Weights of a small GPT-style language model, trained from scratch on English Wikipedia: 183M tokens.
Each number is 128 + 32 x the weight over its row's rms, rounded and kept within 0 to 255. Layers, rows and columns count from 0. Numbers have three digits each. The size before them is the row's rms in percent of the matrix's.

# layer 10 attention key, 256x256, rms 0.118, rows 159-191, columns 128-255
185:125096140130124132156168175127105145144110126153115146113115135135149160135102130138111108161067130119110082163136126176121189054156145121174103148152151159146156088119158103137162130115102116113211086121171166130151100189152125167065162134130128110133119118161113148110128137139161122189183156066172132117118181165132120064115110173175120124166142106198152123113124099118153084171158
095:076067125155150125135168149127110105113074140196126182083104156105170150125116057113136088142149103179151125130114067185126139106132151108110108106121120110099113071088165101099121178119087111155129096118086142107129138125163181127112129152169151118189133107151132105086120081129086062154148122066180156147163145160156164134171161105155110121213133102216185104096150115119148130148144
108:167116116090068161135129115132163192113123096131143112155111118160147151083100157152095137201098122049053115128136167149156142161108107130147093144146154090102134150155135082156188085135117194088166097208131101099160122156174129148082163144130121124100113160114096158121088152145167145121081136070176132122090137079150090131109165144130138151196118129159080120129160096112127099124107
085:114119127103162169142146154132125131183118124102125122104161142157148176151120102168118080152086125107121096123162103130127136094147099110105169165099122130159168099152185106091100103096128093127156135108150064117144111064112090081151106135131157113170134169116094138129081164124172098090069149154153135106191137094083110099094098116097151146106140179116140121142089116163105090164154
072:135199127185095102102130143103102117122081139158107069095105117125137182121056140144161153134093130094114173109174146164153071152129149151102191095182155153170139110159121060108146115176099123105132125161141180100147143099107093089125157201127054139143107165145138129140073126113163147152108152133106137151144137089143112139150098141161102114128109195089151145110140153111070111137165
071:142110112119135140085175078214137107121146150115140150168130110159122110077078138116157157107150120135135135104092146143122099122164110078125157093111183149127114106145131056127177102055150133125083161163099152100157170127165143146129098089175120195157163126147149098149171154124160176129114199081144131150102142138107034189149124125087139146100141122131142142098155132110125142133120
069:139136127071090148084158073160114160075099103112193106137149140111079109155094177086045103124089116148109121136100170079146121093146140096136141134114117087136113109132123151142140125051187159123082144133123202134157171145159145133150120106119151140098142126093105120135155165170160127213172182053134146172126085159181110120102120161188103178137122117226161122106127125159112112134108
063:124136117117155074132140150143153148081128110067148097119124156104062147152131176146048149147129172160072162141141141062120056069124119100147126162162098185130134088149111127110118097162160109154150104163089182124162056131148150154149149139122139092137146119091041088132144175136112103127101090065113106067148125137144088091147156152168135141101090179206149130099196076123091103107123
063:115154095115157196140104120163149146107101113189136168162126089140079113073091099109172093131149134113181126146155142187122193156127106146041144101155188130093126111127157119151169211096107123146170178112151062123059122132164092132161136181133112120123103126117172187150095126144154108122120128134152175181134144141129100186146115123103128129159125050096106158109074190128148151145107
069:181140102133196126091063189135146110169125120122114101104135120113095096084113066091136102164168167092171155090139128133084169110154141178110099062128127107129084092119159131102125146077088087104128091169095092052140103097120129151200127129152139116157101117131126096163123131109086069169096108124093143069060159091123105170069200094098111189156153132164090124154134152132207204145128
074:151171089090116144113116128209131140126140122126114141083160092203157156119127118125089077115153181145133154120173094123129133142147077129142146123117142068088126120126158146112165128076156108118090113177081120102150133165170167140114105079151161119168123138074122113184064085084127167159107110127082174114134197147170133112124165147149097111106156089154084079145170123133148157138104
071:130148171145171117115112146075158200092148138130107142145176107112084112199146129116121166173073150184094174115149177126127103080191166134125132127150076233149097116148120110170104109178085130167082079102129158113174110124165097112171148150163121109131190148135125132087155086137133123079093085138097115108177136138181152122099110089080125121133079173104155116135100139115153174115111
063:132164137137126158111149152057111145167202166090067106168138179107127156114130080092146090155099096131166100141137163138207168097131131139133125110155084167164082158112132155164117068112143139144101101113140102152078130095136090131148129133142097100140174139106117117136134159142106148061087167138161155097158069100178124134171147078076099082152124145090143143123067083073105126123114
067:204077118131080158155107143162115040143180137136186106141127115158133163124092144119138160095152098174191154146112105110158086140083097103131143136105152110101125115100158119096140124117109099108141086158076132111104099136119121122132098112108131141133114090118160097177090122132150152162112100158150098114147171104067196197111182169197100172132144111143157100102125120129096154147135
069:074110134129116169120109130133090107127164127138104148163132162128096145098133115060126133159132137129138125105099151177145134081140140185107183156128118177140149106106113217151220133163107110147063122113144056142072138113162108146148106129131129149159154117103122125061164128132104086131084129144180135129185111096098171139066108071086065129148089178095164156163072102078151141135081
073:136151091183096177083084133086176145162113179124109100130083115125130116029114102129152138157136131093112056098126155076110118118092082141088125107129120133152116114104134133097125106082159161092125210109185094178075137063123155119076141124123104138108155122142129140149089133157160143084154162132182155131136099150133131082166116153089137101176113106158103167112127101072121098141146
085:145058090135139236149094100114066149162139125125143122119178146105182142136136168113135134095143088118118050174146142126068146170129095109110155139158116157114123134137150153068126092084140148118109170151099133116141117125137147153109110143114118133091123142211095115146099218076110146129180140154151156129139133117095121141130177141160133128143125134093166151111142083141152110144166
089:111143081169138140085167127135112117038182143105104165152124128194033117080144119171115125165138129141124081132151139055122153112124126185107164103109139126149125145044138220152120127112097144159116131127178099138124125112109148150101098108141137125171093118132153202094105101163162140119091150109136147124161079155132136061135147138095144079170163123147148136099149095052181134117107
094:093096117155079146142145155091165173086206104078176103169166124102135188128058118172125117145211156111127166137084177103152114101086133197148145173136122062180129107105132123113147124111134130164116107148110165102145105116191130168122098090141078120141115106159157099122124163158205158143151149120129157102169100178146163122170132140087129124162113171124164153076183065047128117101139
092:126133162092150125136131192139132149102098175122156103142104118148071100091122100110141152142091111097105071107142121124121143147166090057059115125081179144143103147168141115114188145137130083146135157115171141142107106144143206198107122148117180180068090094111123149129128163113083151103098099190172119172095121122134123133090083142201155110107132124114094129115168139186147174174064
116:143122092121182142157182158129150099084128087164058125077114142147181110213164093141102124163120153114133096166143071108135131153142137099105183105120155091125062108111116177106104075186149099145157132092183124111156123198101122158137125109102172159090115117110149119217136104122166157124130120086079155076112061106122086120073144081125154071101164121149100144089161158184121193134095
115:105105112128121142127169162184165108090136163136138185092174151146119141126169140139124133119140067128169122099167144116148176098174146151139142076106168107051131167152161200140161185155146160168156120153129160106143132104142117092122079126160123132177145130137145186080107061179136112131127119120082170116152151116122115098123145087148082074117175126106124164137104126074104156091077
151:119120158105103151118177169136210144121129134092168153172097155148179186113117078160111112162123160112144208081115109135137130144113130071140100178093112099099136161180150041176095149126064088145140096122106124105110146145159049089117150141116123140114127145124126086079142109165150129137137073134170099145137159167175157195158076143115154081084116140101211115140125100077100115115084
160:147128120105167154130123149162167136137105130154097111154141147190129101107156117115139127072117139188100125128139113170171131124133137120120073119124163180093158073165153145101199175134103195166160107120134082145143106147140150138104055146116125098176094132153135193098102106096081102120102114106111125198123117132113149095131098122079123147182067099140092079151161170175111141110104
169:145068124112075138090184114116121138136110097102082142190122129145088153116097078156098125156131146165155120083141184107134084138154139069119106138144144178111083094130100120075098065121119193074122124116104191112145138093183126124114047099120107137141153132168165116145109108169181152187181122099145096148153072140101097145094108111171148143072150111086103090143059143169064157140076
183:143154100170097065110132175073148145132153075181116095120127177119123165116084172116126131132098082092082172159168125131152105164115136050157132120126150178175149135136130078124171085159156080050117141086175128181075150114047089146102174133131155148154127148135125136148088107155143132102166108148177100103141144079115148092144092146140150111132135171139146090064103209174093127192157
182:167138134143132056124068203147165156098180118201111104145161147083126156131094142107064139159168161119106123147121144172143113183180131143178163091199112090107094120136118094192134130161157132101134076165126133143156098168162123173116144103125142105088069097136148160087127133151135124132112116118080092079091123172209145138140159115175094140150135120182062137144194157110158153099058
201:160035061161145151137093139116093083122128105147094103189130123101139134093115114117105056142155101179116145135137114133085156095133111119090114144089152163139102097119133146102147158082133138104103107136156098102166107164091115169136140116157149137122112142169033182117095139165101066105142145065164116167119133088083061184135165078141124123184131058161108131087161079139127096114151
211:088126124141059068122168115106094135073154135129122122093083168093110142179154137098157104123139106154218097094169144147109091059096185102110155157133152143152097103050169109106128070089139088115124098140204135134163149104136172118165115168151144119141148109130152139156088141076144120133141149161151180116128179079206145092133119116192081156106131134134132127134115113114158113172161
207:175103121114140131117135113188174148091151088144089124143112110108118136143144172114130116174143165110164104022118165103188152101149112075142118153118112061116132122130091184084110189130119106077146117131119029183140147098101077135126117133130155131093123149146145077145190155131132114188058111099172162118165139079098121088127192134070143134153128186141107105119115115164153118066134
196:099088126167130142073105157103128126126070176154122145124125121103098078125106138030172119152115127118180131141134138148087116164191137127120152109146094179112130071127093104071117162147044052095045166122096139077125157101159109119160098103152122136154054098192163104093121101130074113202130122114167108141102131137120161152117128099175127141147130151149153101121139142125155164123110
191:178180125152202126101122109108159148093176133092100132124113084129067146127124167135178106135159132137143141126143165097098128079064161135054066139152139127135129101170173161074133149129062120173166063143143132152179111145130124158146159168098082155140079172131110113157153126154098083151132126134140138087139174081132083122133084144156088130150136107134093143119133173148188123081132
156:101123089137168097142126143109127160114135159147085135135095105130082149081134114102162121126135153145114167141216150147153092133058107115114208095166127199118151142164097107150108162115130076122090136065108133074160080081116075138130148120135126133108111152104106191076118184175173145151064117148136078129121097083148150104116085127134085158122120174122172135100174120106109125136178
# layer 10 attention query, 256x256, rms 0.114, rows 160-191, columns 128-255
127:105121171163097104156112159104133114181117116170180167142114082131180176128127114089166171142138089120103190141165222114112130099161036178099159187131106165104157160095068161190101091105188137157135137148105167086137132124087103140158128074126073151158086169146154122099167125161105181098173131175131194203113109143118196079112128151149085154110116122161169152082122084161142133097139
140:109132192116126137172137167076126137136101122147136124133126082144152144118141164065181133138143096160123190107171255141118154157140048129131180202118121125139142101113088154171086140127162101194136115128146178113138114123108069144174132095125079150168084165164121158095171126161125130144156154170120137217123117153118202083181159144172104114087108170130186141055158100163161124099137
076:157178085158126161115106175101209128129117118106106092173122109100107131157123119121106178129103123095055148127126181091094147096129117131074115131139154121135137079100103175172114061131179125176052082193113185114142120137134049157132142092108091137058101104145120112107174126134087089113122077139137163166121184122146140121171138132147131140165124174170135148029150072126149168129124
083:099091107091118123096136118141149124139121138134188157194140124103110088205122098145194107175091116154129143165143142148140163016063138147160081103129128087089059158139176135104122102103130178143156143119100136210121143133137139110133072135133137153099097053146070121210112065085144122140132109132088175095091137169099095106147127133069117165150173074111090134159126126093087134119136
074:208105082113123133105113093147118118121074117172093171176127156107144122092094156126067165170115140101127084155133069145153078120087071120105092099218115117150135179159069160098167154161178138097097167179055107147112131091106176155141164137165160115120108154117136126081099083098101143131133118085109124092066182093119148119073097131181106150129137085094117104150109106147100159137115
084:158145077094113224122082063132113132156131161093126177171171147138154136101101117115120087196138149107109167143112064173098105105143106141131138154192138148097134132064133142116192137107095135153126176176143060163126165105103157142157142181136145055140167143095130107125106145076097126157101099139106104119140194134103158096089113097109152141110169120119151111139108171090140137090118
085:104070113158124161103105094132114126153152145126162163129149177124096165094124135117135093139177105136206128138159042122115149138112127143117162117145122157114145157081189138148211182092111097106124147110159055203140147155136134111089114097135129121121103146136120199132082150126122098133128123121127117126147136095105167152136157109061142121102191083089131117197134167098097109099134
079:111150140163103055131123119176130100124114070127119080121090099154161132160102092146101198110071148171114185112125197123106088148100141118156120124063110084168128110201094128130143126168107147108102111165112145078169116138115174120124156098125166219114102113118122065196162061137164164173121131134138111139102137136187136142096125171172145176145133165152150111085165100146124154187088
080:116115152136148057134145073150124153104174121105152123116088096140157149155148131196143171125117145139127142147130104159078090158104088099107151109106119157095120103156080096124146114152138148114101138134166133070102077132107190108123118118061135186115087106108171110189117153110112128115118167145201143164157147135124134090056108181092141118150099099047107069095191104134129078125107
084:156150188131122135158126153118104087108077163173093099148065099077145132125127157120125174098131143162107145122105204098150134168170100105099075081097132114140113125178047124105139144147124115167143124142119127120124133105133113165146205153051101142104134100130104085128183133129098146152178174148147088139169163135132150157114119154168119088135146146104152122035116068107093168169122
089:149136133113097075130118098127143111156127115119161179111132163070116131085108096164108113182080135117146117162151078114115138155109149177117111162129136110130128105056197162064141146132135156105160174143133182165136176112085145098116104159140147086107108081128086159102114138093116142130115105186149146156162109154135116131131116101083195160166178087143083187188115165120167085067103
081:078124121139112175116114091118113180126207129105135184128170099117098150076089127147208118126184119148111108157149105151066140085134110124100159161130117090152137198109163097127143114170099098124121106108175096192098107121159119113115069169151153135138103092140117164169133164130180142060133141145098121119137118195081137107169129060079131130141129097120136130198103177106153131105166
078:152137138137143135164154164154143145150153138093096091120101124133174150150203117134158170127109156120090171201114141188110118159109142102184162182171120117160116110141068099161170185159094116146103134098165082070131080140137093110143176068130146121093089154131146118164144103140128129118134147097098098136110166112091152114075077128082093109157105138122092097079182124167120073101107
089:056148188173103117150150138114155175129164109106127145106193135069119142119134116176187103160182110113164136208129140162110127084159162112150080142155096117114064141090162116113072160178112096077118092094175114198142070115157122112144065161159154099117124097155092131160115147116141128114129097134085141153162083177097104103142110113080106116158131155149111144191132167136119116134158
096:093117193186116196103109095141087167124163118128149137147141135083113127129116162161176118137162095154121159189125154157141115056155135063154160145124103102154118188109129072143141164118116126090132088099158040156140085123149047120126084145174138113163129120114140183160160129128160121130123151129105121127078148158071145143179152129120060104131133109103161086199174099083150157155168
095:160158061112178151103215127106124111062126163130124082096121152157170166104119145111108086119145173129135128129169141117096157091075107129126152080117143147158090112139115107144118136161078115178154145135115164094094108091130161095106164083056056186068156162104096104101086160128163132106116162077105121125154101135157174162127106156087120142090123139085061138105079142036091128125143
090:094124173122120193158172127159103200163134093145152147096118208060087128085101201122163143127145094122166118129069152105156092078137202140085087142135100102184125173085114132108163215153088157124138081116159131190170179119075123081145117184169110072141116108124119164075104109138126137123108096107063082152133176131105129134125157074115095083173138113096114135211160126106140137170148
103:095110116119123113130113131180071144060077108131158105150118127157123120121126166152169119039111147086166125127184122178082110090088144128145106117085093122146097170102174135101101081094090182124163120119092082117124133131100126153168116122096059097102122141137099113190091141098144121142088165069105091125116123157142142174176143150140119066112161082148128090062171117100095076140158
101:109122158118168103115150108097131102132120159188100133147091112123157166169081098124132101135136133122146151110138211112153164205160109155178170196115147093102130080146081132199110151117175117159143126173135152055130108130102075099160193099148089156096111122123137136119145123150151124095097154091155154132175090133128107101127183171145098123086136098153143120094134126177150113126050
119:194118108171146131092131127093056120073204116113085148140124146103176165098083144200090128152151210110124169098126080100071128132122110132153125087183159136173082097084107145141099137130079121113140126111139126099157133088160126159152072102113138141170171176052053203118155122097134175174135157101119216121100115139199129065093126151130188171173121100126130145103098145140169134096139
114:078113103091133161146181163147157088120136157144145198102077145076124124058162206105127113118093064139167117063118152118131137141150149176114129086121161109097142171148144161105131176145191099141144156125115143159140144137143142103135146158118112098167099139051145178086095072131157096165058085080118065130144155100146094140119150084098122052162165086119122138124157126088098128149126
119:098113124101092145114115130185078124106114121126146158158113171126173095148141168079108161096124165117160160079132106153116134127120150162144119113098123077124085163082195074097122129177056186106144125083054125075136148157170137143148106129094087101120134103135085108170105113064175158210114110105144141110095176101183158171135171188070122042138111122155128064096139144094126086165203
120:120115122113177176098174064167161096093121112094125117090120125099157125120145117092083180146118131174065113108137068163127153116096177111112090147141109139178138064081070142081128177185126152140112106047105072161141127118182173093109140101082151125155107134129102161136114127165091109136111071117107155177144096141103099098082093097079162173174111139145155096172151201177099113155122
124:077124134159120113154099153094108106223132152116079114091080175147117094119112114172159166096131143148078160155145172119172096172166108143112119140158183163168095078110101148111099103198131190099159122132099154133121128149102096066147118085115140119134110127136162071129096153172170081164156155091137093120109174171087082137105136108116152166121156123118185108124059142124089059156128
124:216143123222192055170171129070219112105166063156101114125137150125160190093112138120120113123112091100135140123083100093201155157139146150115107098168140197146114138190176106111171131137126108078099135130117117153107135093067154121119096142174154129143184101096169083107103073165154164162146124087077137079160160082150178112144152062131124150110193154154133057124086156099186083144158
119:171128105138129139127106222173193104074178117172118152175144080148148134128094117103101162115084190133145149133103111153176110109149147172148150137146102082173140142121113109126091148169144124095108113183177162134215144218133162171143192113124158121094144110146152128150118113139149082134174091109085094060173102128195107108106142125172131195112187094087122190177146159113140194117062
132:154124079166104181060126098186116107107122148083122102156127096121117090157144084139144132128101127099173144152094150115119124141127136113119155159147149152125192122116119089142092103108123134107089133169131160127106160178156087094099161110102109170126104161175079101189142072146092101078174189160228123187110131099197091144179142091134103165152118179127125190098115146076100131159128
133:098117127170054141109134101106107148070089163087152142118143125078107113198135186147150101127113073191192089132173167113132104139108186051104114137109172100144099107140192124120122112143166139126094152130139075153158137088131140135168115178167176127128148099093161137104108123117110099146072147138071155104148070107148112116187116078170156115102163167127081127136136147046152079136178
128:154090135150118117170082100213170168102106147166098196130152117118153116197162136110078092189064123129105124056111154086101123141140146136134103138108136073106114122136101210122107156109070116115145086145122130154107151144119118206161171106141129091131152059163093112148108129194140133167051175079138124068137148106098143074205220142078140131173128171116095144145111080146125109139139
120:088091097105148125131077128074118131150160111124164133162129122094144082116158098162139090150086107157142122139123135114117103137165082135063138090162136113139129128127126062114077139141061036109066114163140136081081122127082116202155082129171163138095082117143153128104114091185125112163111090130147061189095062142101196141103122067197160117174146127054121078127131148149216097098103
124:178168106068163082176114103067097150089118104151099136117129118196063138145117143150190069129152142074093092141191166072148106137110149124104107125149143125098134144159142137174131166132103135105105069105091148112119097125150132200154171143112150096175154146124105122155190098065104150138121165223099097156183086085112108147168159109157147176165096182153155138075175154119125130136113
100:140135178150185062190138102110129161109153153121131174157091084146160115058181169063143178136132150158104153163157182126130160138110025181118157171132087195131112110118095098151099156152123090133132120096150115059135093130128116138154130074152127144132095159140137163049157128152168128148087152181103095158073174119133122100098097134145056103135141164132172126090215146149134106124137
# layer 10 attention value, 256x256, rms 0.143, rows 128-149, columns 128-255
141:160143158139129153136102091100098116122141145157117103122088149178097136180138140084119217084103169102135165129131104096124098120164147108168110115107086166137165102097143113091090107128137131097155158128128203114170120130144174052103115146164087183127148089112157142117186109126147089112054193114134195076146227091097169097135146130158116073191112112071137110149174166096098142091056
146:164148111152189116132174137158158178149104125145109143128136136154117200144139108140154085124083117128149111149093129054160101133143122104149111113094102126143104183087160083086101092150119172134139127095090139074056140121200156115111091121136128126110097087095131135165152160120159147163148117144093109141064115101131146190038170170088121088117109179129111094147142120131143104090201
143:098172112133146105172170107171130139164105168167101116201150153177142119152111165170130086099070118118167120102135139178039105149120137163139100129136185133170136097120142126142099140137158118169093125088120102115137120180139100080150126126169150118180216179114119159093128098145160143168108145147170105152157122145128093110128107210178238202148119127203132156148130096096159109120108
138:202092126131111116077137114106136112142163100062151134094135156123120112107106163111122068144071132091094179040090130116105177111156156161104142094126109093168104136150127072073088130120153125163184159191135146091077120139123066120132079113084185094154105124117131150166133142047115178153135203142204101143134099144130104149106110106136109203159127136176143142130107163165073166081122
136:179120055072132144141095165099128110134122084126098074141144122116177183112162139123102148118117089097131161139094131129106104124123148096120156153166154140103116114113139118188098132109109111110123198116124150098123143089136181160119102132118156135088039078125126135157082152206093191127133141085128124172100154107128122030088189138180130098148124173114168154150119096153100104080146
134:149162131168087180138123164192039131086091067127150046156111135077166104077109174143118124181143211087134129136146104152115193078159161130092129094081159113079141087186165131172113129107110128099167109103105099108122148152135151112192145077134108129123100113143121120140149033142128042095157118125137159137159104148105138100137128164117143119087116148097127056118123154097098171158167
138:170097162117087136075128126121157103111078134143138138111127127178131130097078122120118185171093132144079152116100182107074151165122154147142153149115149132111125190137094179086143121058110134161098172061164125130114099148141150168143135076146120097153096089139072119097179169131152128189142098116077170074166124141197114129129145136145104194157149104158135098148127132148059132162151
130:130177110163101136102124149156142102098146128146109126113145171161089051142123117133132102118113120128151100157088172113104080089152125115129086102159180123125193186100143158081128096166122111113039175087138129105158068110128120068091154139145069090094128083109106144195145133124125079076138145089049119132076192170080140163116103188153149163125172178126084164116105073172075131111161
136:110108064188105174122217124106124148089099077181140089122098168159067110173149087113125114068092176097134142120096115085161183094088084102145155098121107063136158148141117159132124160122132142138122157118128159125117168131105095153104100124143186098131105135145093123151115139134106149090097101124216076106098175134133152083093091137143116133184141088141162114082108096141092117082086
142:149106143162140123148168208126159144123076106193146203148070073071113113126091171115128116114150117138113163159114094105100093115065130117154079145146097154099108093201145152129143137080156113167164138127083155122126141149147170115157091197168165148133177123146080125182118136176093183116088159165080117121132094167144164156102115196108116114147153121140093169177131109123074143151189
141:135180148100104108111138144135099130159159101150139091141119162121150134190148161180138103136133121116146132122085161107161154125090074112128065154167112111080145161132122169114091096085120148100115141102116118103158101111079116165077061102162159128139176092152120182139136105170128083121109120106108132128156127162200110193105099070107102055134122142143178141115165175128116141147161
138:159135135182101147162068080119177148088117059142113078166076131117083167092098176146152099085099158125151122082172142139136114167128165168121102144136124117093143176139146149161135137146157163190101173150154121072136130145130088176117151151142093146110112065105232103094125125142124113105173126148142109147169087124126109142123123076109194098147156090124102106161148156091170142186202
138:174136152095105080156162114134087141092126111130145121116120032088109107144172173123193148173068162123099117129123148117087148146125086157128146122140144164086098123112147111132159154119130160077134064130115137173081171074104137131135138123110145085115155105114108166116145105147112131150177018106043105159135123125152090108117182147121149148167181141097191147109168194174122134140124
135:121092138148119124130187065115123100105200109166126158104088138136120154095163134137055070153207161132134068083136151067167138067145142139091105155153134128196140121192155113148126115114078128153151125112068197127138090142136101100164141150177192085059189170122126107118084129175171109103134086174116134122135059107115185162084138154163118120161150142116109091110136160115114132127131
137:185122111132072092099129138097083154054140106099112138133049106121118146167106115186162137183103048095126190133116119165091098126170098126135108116121107146054192126181066100157129126125096141124121146129168128085100137169112100102071153120166067114151113129149134141171092139179107152123118131148167163045139099129114196176121098101098134071107117104151094131148157102143176177057148
136:170071162145117114088180042092141118114107079082179078140081128117124105117165204172126162062055143097121155161149156155118136179087137137142153116110150127109149086098115048116107099156138152144138086102082116109149121159113128162100088084131185112141087079079142111111121104177144120126080133120130154126131128158138131075113126164166149162108113179102097156192096138082091125111108
140:113145117096162127137130158103085124163089089098104160163150063115133142079130182123171100101154201112173124159113141075193086090136162113134105117118111126082150120120119107170112093085144172157134093158141103156111129207125158132066107129137143145096102113114132157067101171142151079120042117126151161138124163138189156158078143083147152111126184155103169181160105174138149143135105
138:154152129166115095161129096112050150119088098100164153130158136120137102110106136086127179102130130137175127059146072096106138122203137169091126141159128121148203127157117145142098116115090130100134073132148172091016120135091160143068126082159153145138177166102179173163112191189094123123104128137094134087125062160170117115130131105102082123143083082109171107111066132149097064112089
136:114165126102103119139132151152145174136141098138143122196185132181123128161114127099150144098165153174177112103122063089163163107181101150083153122112151105098008159084126093163164132121086134100120161083151090126094115196141106103163203098187168131093082108093080107101133131134142113139166156149149129146174108147151107129172175140177103050105090147124091142167118125129123148130111
138:076083124120148150151071058174163116108107146101188084096124130180153174085114165155143198165141120153132173171145140162151123120108136126136078145135117067134136139079154103104114170087104061118113144114069168138060107136138184126173117127154116110090075140159149158141115146105149128136160195138137126105085099107136088162176136071126141132130153083129092125114135164128095155188140
136:129150152120140117147173126100111101165157085136038122118127163144157106124139176117163187115095094148110176137158126141186147175154145109164079055126101155129111144153199097092156107120123189191123105198086104139150132104145183155152171089139129093096165123158099144099187141146139144129154144082101173094104151141121142113148153123094133085150144165155073181119105072086117127190160
144:145161207140107137114109147080176138162139171099198128136122168102150118093142150178112107073128167133064108152190107132222103077168092148151119051141155109063088054133155183122183131160112043144091099125136089104102143139136153113113118111139108134124174135148104056136146073154136152083157131127102153145061112108124135143128176163171164111133132107116133131096107105109090169103128
# layer 10 attention output (transposed), 256x256, rms 0.258, rows 128-149, columns 128-255
129:166126178129135079110099138161144066122115172079140106144174076103178153105136135117068070107088135117118066130129122113106152152104124176123160146169089163128051130145094127143181087088184082173119154137140062132065119167100124134069111129116084090085094137151094135126095117165136113038098096099128100140119172159155146157118105106127137142162135165134165155145096137086153068154086
132:114157166158117131113103112148099105106170122172062147074145100128138076104112162150076187181136068174146129121111109123084163114113104107149163103121130173163185101127153130088114111067187107102104136200083167107102124160112120149145150128168117108120162136090173146122103079115035158133082094126197128155131147149192153112136127152119153128163083088151151126137125133173188164169094
131:101098135105130104113125136105165115139161107110109100068169084135121103095140103102159184186157128138094091150125115128120125128115141141135110111068085095126085104098052130116149171150125075094088141145154114108116155141078215192155130128108093137077171141091114145100121130120116105111099128118078138120129146154103125100138144071117151119069173078108083112112102146139119137135137
134:096117105135132111114133157112108146096129071117113169076157151043149124112173161131186120139126069135114109143135101186162113112147142209107084102156115170136095071132126181138134119100128130144130122145145124178111133081130165079107127176180119141105116177116119084086127136160125115112164159157091129138122152101182083115098156189135166168131153132113100079085142088077067127105082
127:030156145130144138119111136164129124102124174120128098189066155170119133154158138161130094137152095165106132119110150077068134083156103116116105171120162137151028117112135146132149113137179174158120089189133103176134092146121146152109127108173078183140182139094141118181138157092133101152098098169116147145093099143074156115098146159095203118155169077063174145117121155159145175116137
128:172092161164116072112151128102109092137120176126181120161180168122087119166119104148154124149184156130130133133130122134141072089110098106192111094157138112101133090154153118134184139120119140098149194157121130172139152167119155121134101117102125094113163135133129090163153156157104131074137159190161109089078100144082133163098157050104131182137135193139154117168116148139119102097062
133:149188044103105108120110165100123112075106113094102132201109105129109129099212108162071155143159129101123111134133135182092169067131138131113112115166129110149088064165176055100115179147118105087110160105088091101115133095171119134147130120105106165104143059057100085112127130131124168093125122163137091157151118143096107168054066168083124114161113140079053185162160191080095074120113
125:120101178112172101135131086097106116047092180138168153056026164140097132141102138086152141126141114099100136128144128115139156105167163153127123168112143197122086099092115161154112172170172165059052137146117120102113123144104112131154147195062122152093143152140160101080143167156156199128097139083148218144159116089165148107181119110155110121160090117181177126097141134123148128139151
129:161162151111094099097124099101074140123135142136079113146144119077125109163186109099152060176130099093128166136203145212127152162157124113123158109130190153071149112063102157134078096116149122155051111130164157185085192124161073104113150094077129138123106148099151142133140140097130118125124112139100091098160167134121142164169140223166151116064094122097116126111122109097150135179097
134:138118151125089146146136149158137151122160133120066134094077111181151145098169174100120189208120097160105086101199129135185160129147130113114139115113161119175197131113175124152089098132131103127017047174123116128134163174120162150105141136074119056114124116139102113167106162129148090071147158134116125129146127134105151149072086124118171108127132142127091071135119096165162072126160
133:191124137101143152137148152126129131107149144126139113124187122099147127112107154086099073108166166123163166090146135153014094189106137155163157125130194187128157109096126124158162178159068146156118125165060193114098140111102137126108171163066113103185166101119148094144093168081126137112117128181168140121097161098121125124102143131139061232106156089170100137118141094144164120146060
127:155148139064119126087158153122129078146090194093108141104158123140168094162108166151181114106136114140102154139163069123111121181167108137105177127147083158161139145108137128098089209106126092088194090096163125119115142117137126193171104148108162065151195168140111103124135133156099054167127087108125114134120074126119175152144123176176095146134158195146147130136074131125107151126134
130:140129124191109127150095151189168113126166104142167074170082172129067096127165096195110159114147128107106114138189091187102078126158152098104099165203136135187138164176153150130136064120083084144058078124112190156124083136152156152087134138134147129163200137098158127164158106121191182149154136056155129144088126105145183103112116114175087105128172115192156115141176127127168163099079
126:082146167085163176141157140112147130129117131108153157135074123114108078106135117209112147081084058110148134076118118221081131093141120144155128094133093150117138126077116075113201075144190109162103094057079130186106177121128124140116045130170076170122141096126150146134162110162103096043173109159179121101109205142130111116178170167123154184152128140106186171127190103151126118125148
131:141188040124173191213122126141148183147069174102153153122145084145169114127158157131104105146063141200139136037130087182194130103160156092150113143182159104080130088154122159119146131100089105136043152165134134142144133164149132181133128103109143106097193110185149125127138126086066143152161107138107092068117144103180152133201118083125131190179135125055142138137155107125123139125122
130:067158126127136122119114183182121109086176150150095171114166112130120190094156103107140124174218129093129072118140107123091105096154158136184143124147071141065132223104074126128113161134190106199091158099160112153089121105124088154171183096136106148158161117131155116170134102139153128156144157171187153165144077117112068178130140095135159117149059034161141116094095098097126124116103
131:195125161152088163099158162170158062143194131108106125182123143153128165085170064130100110107155111128115164130086141152111136163111121093222105133033138067108123148176140149091134120163081173068134108058188106085104160099139130159139126176122089103106200073124150106151134099108071158132107131133136137075114120108131118137146098149152191158093105087127082102141158079142145090128132
130:140111160113149135084177085151172119147100143096126154127150172098137142128136140128094130125119144170177073109112124180166075121084105104112147094126088132115099193128154108151133111137115195102111118167126140201141119139144067096162083073118111169113097120073086056145173118081153118179102128099121157168115160138120180167152092120111079150125116118137163178105168131094125165086118
128:156091148127125072149141139107143056094142126109147146069117142142106178104085101208159123139112078137096091102125120155074134120126114118142132151141173162099144123163164110144090096086128060156162077122140119090180093073098103119132104123088083115145116122126149160117130165099074108151106110137090140087148114169131144158146104087123177127147074167140108125044186149120111123095122
131:160136084133137145118124157117075117155132138154146152145098162083129116116098151180112080184072181155125105079107117143163115132118106128083183179129156143117136117168039130098117155166138146130102107141208105126128132102115145191126162123127134163179115184159127097072143105162136191073073144130148144156084131157114119110084143178123095089130102168055167101200126100167152097091122
127:104133098168128155108146188102193165076160094147149087134122091183096060146090117133095129109125153142075078072109093062087071109110133099087133109161087148087197123116146141151161073170147122093069093097141088115145118143122116123121126182149235152104094153049138183104120122136155156141122112102105117135130162161147110232079094136164109119092105057148138093143048084119085133083140
134:155076087125185109099155112099117175115142137114114076117105086184070195129138192126098147136106119120147171091145086167148102180173158111120110154076134122149145123054090164185114137117140122152124074165135087164162137101164139129086164174141116139143147112131115103107135105140161069195121070119177070116156139097120040140145142140157118143138104118083102082125182151144066152090194